Weights of a small GPT-style language model, trained from scratch on English Wikipedia: 3.85M parameters.
Each number is 500 + 25 x the weight over its row's rms, rounded and kept within 0 to 999. Layers, rows and columns count from 0. Numbers have three digits each. The size before them is the row's rms in percent of the matrix's.

# down: layer 4 MLP down (transposed), 640x160, rms 0.128, rows 307-315, columns 0-159
# up: layer 4 MLP up, 640x160, rms 0.192, rows 308-315, columns 0-159
down307 103:550486457514535493465491475509499515520496474469475521457465459484569486501492503513518497482547486489488468490523520481496472567518491473493450544507509519490477510521489491476504539518502508523523499495473505510486510501478472496531516474472508483558489515500502503502449536479524469475493514504571476424513517541523538506506516498483541503497481511479473525496512467502503476498500525542479495474486447500494479492499484511532548487527493502523481487459543499509512490508544498
up308 107:484483512503504497493523507488492526544489508500528505528486518477489475520545478496463457535479540523502524479521499522526465500521473499498483481526529472508480494494472510508490524505469485440485486479539537491457477522502512488472476485513483462496519484524498493512529503503519572490527506492474506443503491499456494519492526493591526507515496526525493480469474486525520504504508533426529490443531513525543484483462513535488454483554477494503495507494490486529504477518516471
down308 107:519499514488468506537487498464508469503505503476495528530474511499474478533412508519526503494458478512463518516479476479456512508481491490476503541517479474456491505475502507524465499499538493496494472542477501512506481510538520526513500514500508475506497508475510523563466497527489444534525495494496494492526517504527503489461511503481516473493477476477528492519513522493497489523492513556413508529499544513537536541489481485511527525488511529529517464518496500463483521539432481
up309 110:531467514514493500507455487512505463586511532486446505460461490461472482499511521506508522514461501497477519519498488511519464497453496513531454493521492477479496450522550487532487519513521504464475481500507527468482522519498463503498482498491529519479482463523530493490498496532506436496492492535504525447474488477518500522499458490528495519462483488524502510464469514505540537578522518499519511513497519507526460509503496498520522492530520493482489478541516517523469552500505510
down309 100:502529486503504507482514501489498540451515490488502505526534535502500505507515508553544539486480478506523472500505539513517507498508501519504513489413531458532518528499469567522505465483458482490455509529497484488491535493508502523499502503528540479531472473483459497521457414478522510475488502484522497466526522487480463485485527519494523484540468513533497495458512502517476533454475474508457497495539523494512489479501516467520463472516474498504504529491533498508520496488459521
up310 094:486534507505522506489490514498518501553513496530548524536507552525484520476490526478485521494529486498463512468541502528498522465441473513500502556494509507501514515501540494503521509503517511494473512503515523519511497506525467432535477494527526503511496509497447468484415494508490481459479534510492475478492514492539466487471450468496477502483492501514464447478526476483566505514508492482501496469491516469500480546511493503516519475500499485528550518468486484501524482547508461
down310 103:507503505492544500463521489500518495496526505494452492507489432511473510503476424516526515488503553527482546487508500473505523503516498479494492469534473499456508492470461493470525519501535503513489476497526446512496456487515488499537496544510485550482505497540479498496509498468479472514532508506498496494491545468535494508481456432501497534517533516490518512527505548509545497539497447541463482511471513487488493493542469558484489504482494497512478533476503505542478516492506491
up311 105:506457506462463498521524522499483517481490502473501518566455511505516500518500470509538498516496512470522459521500510486499532505510492494474505509517491494492519499507490511436476493457488442505561519498522471468525547490557522510478537504476475502530487527494543498519507488527489508505533506528492472477472529493511483449474513565513499503469512499513488552500505501501528490462526514516519465496532478482501527523468472471513488444466469497538446489490490556484476525482494505
down311 102:518542497472512481449539520497519455525491479507478491491482512508524496485486557494490499496501496494484515486526477528446509488495475541502499531489492518479495513463528482516439512511515482497453506485485521463487460528521457498498464485505530487548483520566503493509531515507511471513468506530493519520497448517511525510492482468465519523496495547541507490498463502461512492511534482519533473564511468498489494528492468457491476510524560507505467501518478493492525469497458555
up312 097:473516505470510450442483516423522534506499567483512499523504489488565496489487534486503471480468542516520482508482520531548523508496539491545499503507472515496483451544497536475462504513508496480492554489506497488493518448509523467532499498494503490542456483482489513484498491482537494489500474525517489510499485546498495504503486493511526513518475497480471500533512543483534486504506528490454499528491522511467489530484483455504474444475496489516544530526462512516504522481517524
down312 092:532523510535480549533519501523460464469471465507477502470486540486457508533496508514496526519521470530472493459540504496483497450507491505450474516485501497494488521504514459476507500515503501494465470512499513489476483521483496514450540479501475533499503493506536511514489510521498529488456547491470520491493471478459479501526541498532487491514562518467494474479489506498475500502526519518484510463537537498525529511506506518485589569494475497460460486491515473466499510496530518
up313 100:492509512507543551539499509492484461494473512438523485514518523464503504511488552485481526504477480460518484447461500499487485478509466497531508482508507508491484517558507506504447504502544570503543525502504506471481507525490505495461488486486469468514548532543482480492538510482536487491521491539501495495483499487508493516486484513516502453508501503488471479476539498506460472464504481444537514502497468521537503503512483523493518562539500522476478542504486528494543506457512478
down313 102:496546503535527461452523506506493486511442510490504502510468493508510541503564500515523489509483507500511527503555531498504526514496515494473469469528495490549509501457463488497498500492502475485455536515507529518492477498482489486522538483498515498496478503508494506488446423489451529489488501513478504506513467489517495490556555525492475474495480505476525481476446487515552482526488513525508487532512502528480531528447511511489456506520502506475553472504490518449535531503478492
up314 099:500501528483461493478511530512493458525520531474495474549484459489508482482521490510491527474498489512536480512456522524503478513499511535510500451495533467475525521493543512550513441496499513504538470548505522460516528446483470525452509513489466529514486500503446492486515537511502485469493531524508471518516540537501498530510479529516541507496489480482481474487470514526515489470490495501510501447512534472503477559512469479477462459525531458518480478506479528486493535483491502
down314 099:495503486515506539502501505511539515511545514474509498431526490547477522493487498491460522491495494557472530491562492478524484471469499527492511496497488493519454491468497517545510544552525529496474507473508456520468514546526509487513502495497489513499475493485494514503485438487523476499451497496512551429474472502508515524475511482449466498505508522516522537503455515468534473506512461482508492519468488475525502498499485514509480484475531505523498545487468473531476492522493543
up315 100:495491497515506490513506485483482485493499529583532538471444466484485489507534492464507521513496494474494524494481512508505453526487489484533486482516493505512516482538486511504453501481485477464494483501458506550481482490514506479492504487532442485464463508508490474530467479490522496498522468479474504536500497475512481452496535485518502503452537534511507514483516483465496509475526554496568505477499499498482524500518516489576505476534512512515538485533523528467525484568511520
down315 098:478476535495508506516476512503555583432499495518515497492528503492502482515498513502508498475514490521485482503550500520514538499474558471470464442503474468521500466510508508532529485509493533477535500526488505500473509509465535458479495512500519467515516477471497529525506476493512472522539531482506519502526502485518459502504501498494503475535472475489477474502437518504484500490506462516504477513462512493483562530509507496473478465522550460507458491522537480532502515511468452